Weights of a small GPT-style language model, trained from scratch on English Wikipedia.
Size: 7 heads of 128 (1 for keys and values), MLP 2368 SwiGLU, vocabulary 32768, 124M parameters.
Architecture: RMSNorm before each block, untied embeddings, normalized queries and keys, capped logits.
Training: a variant of SOAP for these matrices, 760M tokens, 2899 steps.
Each number is 128 + 32 x the weight over the matrix's rms, rounded and kept within 0 to 255. Layers, rows and columns count from 0. Numbers have three digits each.

# layer 4 MLP down, 896x2368, rms 0.0314, rows 0-42, columns 192-255
158165144088168139146105169153146140158096134124124115182112112124060199143169168104121132151151108075108104126065125108146148095102114121112145136099103149159089127122136119146129132186129105
096131148171224119086129099096143141183103159128096094111134122141107151140186145120125111111126185140137106101080166125157095133160122098141079113134129125129135105187195151108096104128149104
118105183157114145112127086143102097096159174098117119113101143127112076168120159107181098103100080143103158174137098152116141146072057098109105147120056111099124141163100084180137156104138102
161127136189194194102103104131153129123162125135117091137168153147120107117093124139102139101119093140115092139174163128124120111119099159166146084178136141180133129139210129119176143092129125
182025157182164090114149148121118145113139138189180108145132141163190045157120142130122086158137144084140170113117107120115174079190131217162153133157150129118131123123160072102138143082120080
160131129140091117187146126147151117205126144139109138143150117199158119124108080115159145150108103078152154125113174091173143109105123111088143125117155092143068097159157198110178140124079131
129119151161068121108087117178056111139142135124118170127147114127069149105117107106135164112082146162118101081163121145123140130126173160121147097071148160164126174130114159113153099107093122
091099131121121086143149199145117086115115130159128127132124176144107134173102162149142129115137145149114097125170143149153154115160156131222073138152157106163191135135091147108088102175113143
122143120109139097103099161173160073096139121191152087106156187106108127073129112098206158117083106076081101059102057208095069107108154092154132142088111130082083130160095166056115178152162138
150115141149122147132145160100138109158130145080165077094119162125212055164106102080082175088113088123077112118134062222069120111168142162202202150140096116074155097051150089105132095141173164
074092130164114119145107160144108113136152157118107138170136141141122179107094121198083056131207132128074111149142121101110095135168146104199137156128115091141154124184153142132106096121171116
112118164084158142165133148148091174131137159133164133109076179134163105150121148112136176145091158111153161166114152129151109153089145162141194137124187165112147157134074155118141160143141141
100163157119171164121111091136108162086135099059100093115131163150118116102113163056117189095043112151136154128123112108117145116100184158111143170126158150073150152079127143136100143106143126
134145096151170111170134081111081127114168138107099131171178155139128143122142093174143169124170151151115133126114082119117171180084096120143127119176120148179099160099066174059137133120099094
103141132114107119104152130190093092108155123080127080161119170134159094148151129101085139161151143101120156082140155123098150201107064116188121183113129148157129121102106135073141120199119073
148126119134108091166114108153149161129136128112076071137111246139105104076117135170148175144089126164115131091145113133184165153121156093111074126121085109145162127117128131138133123109098091
136140162099131146130064177085158115182124141169151147118075091062115097160106115070152213162154124105174063180119111119131178125129119095139124112112157124124110158134107097164145093126163100
154169127074129126113092152117137198200113141118187116140166124130135128170167129130089157166165133087193114071127109141099107126145119067115152110122106104032108160107091159158120162121085100
110110108054077164138130150113133094087141076092124098128153127081122129150105129089110060129116119137190046107145192142123097166137127116114186084154091092114179106156166099108144134112097124
090083186113178053132158155137113139110177107143145132126125125102158165173165159094105130069143130092144125167168112119181103110133128085133128178165135082079135160114116160098097118128065152
094123095131197181074099168124141137166154210089166123158183084116101128139168150196090182058172183099099176130071142136131158122097076124137136140148114124162182102196129073184132101118170109
155100211128162198125141141128121124124116136081166151081130185123137102109085121115090075179137093117137119200100122135169136147113150081108120142122100120128164152155110098168127186198134154
129161084136148087165125155088147137161152157166110123134190111103138129113057135104123082179174101184164128123160176153080096113078074110074178094087116166135094162131182167078173144111165097
110197104109178109133136173145132135153134120182139156094144152160143110137157138137164187132078138103139162118102112072185114130154121125071112152138151121188165143127118162123129151115118114
141075161110175131110135132154121089123170175145138086115152100077138133136204163104182100169098178091157109141184117120143165128177104100147138088130155154133089156126168106156134111124105140
126170119100172146051133159195150081176150124153110151060155114123092112132136113098157120183089044117199140148106158128119089141122113130135105153127154142140131133108097120136100158133132113
110111136117179082124105154118099172159080195157114068082156089098130118094137141070083192142189128143146151111130128135144119102111143102091151156156134159141137149185115126068101107133135122
107131101164124133108122111135130127190128176133121088098159165182107114126140102128069163182091120061025104091092177075166153056120127101073111086095192135138098148122155151127162183143120175
110117087091102087174105122098113144131128149137143165135153150162177145125200145139125086092093169120146152184255176084145107181079158126111134119090093147081058110100158130193169121110088092
148137113158136164088136112068123137119147124062165129096134143123165132133187120132088126180134157108144153154134127139205091081099175094165152121140131161097141103137102125157156141170107056
062152148156112137112139135128188120084136131094145126164163145187146106103178161100101105168047240137103149129157063126158128080176130168152094164088108064165062153171100122159127081114146080
129086084112129071079125110141111098075130121138164055135164131125132153200122073141116135140113134101094127067125155134166150127140130158130130073094070114133125134139148120092185109124100096
100100096116079098078144151145128137094058092117043047138148082088131135087114138143130130140130153074101129151115111171115141131162154133111151133096125145145114150135133120121120123091173145
188166108119080119075107075128141146083154111083193140100120139116144167094109140149177135158139125150120147063060188097091100083156115110056110153121149104067130153161104131099142175130096148
180137060140132108139145116163081116141183168167104156119144122120127133223153156105144106162130165108096148154151104100168086148154159063128102144101103124103168093179097093163165070156132149
089137116133082071133143140113166106137114085121167118120138077130117101129069162171146191123162152082117145098139196145132103108142173120166095111145151120108132103117116112104097071155147127
186097101148123131091145136105163158115096095154146134154059203206148166118075109109094121148113090108116098235108141165102093124151145113155080180140123147109151137148115171190171141156120136
111156106129160106180114142126133109133125106126142125112138161108160164116160157125113151140174097131123140129099129087153160112118149106116084116081133149131097144149156159107166176133105160
157093104126122104154153182115126092129117112119108096125146099146133096183070179073167126117235089136153097178123145167178128128116137157135132114103132171147078155152178153157132169170143157
161112131107123116091103099089106181100114131183238135070179135091066140106172140128078138134166147134127111142082114162118141142127135105127147151126099162072175149153123155151103101102100095
099124171149136146109157140136104130126099190166140122132132158121143116196095132153112173165179077190135083105088148121184103155026117179133185105109107124125089068137082087221162128188093090
128184098139082106137128175112152149159141170137116131122155070123158127123117138178133132137164119099112106156048102164110148104142124058152092114132080160119083130115137190157081112134114130
076132151148190140166120126069097190139145142102118099080141109225074104141145137160104150126121077138119104067135088128144202140084167078109186100112157085098106157102170052096129177110154076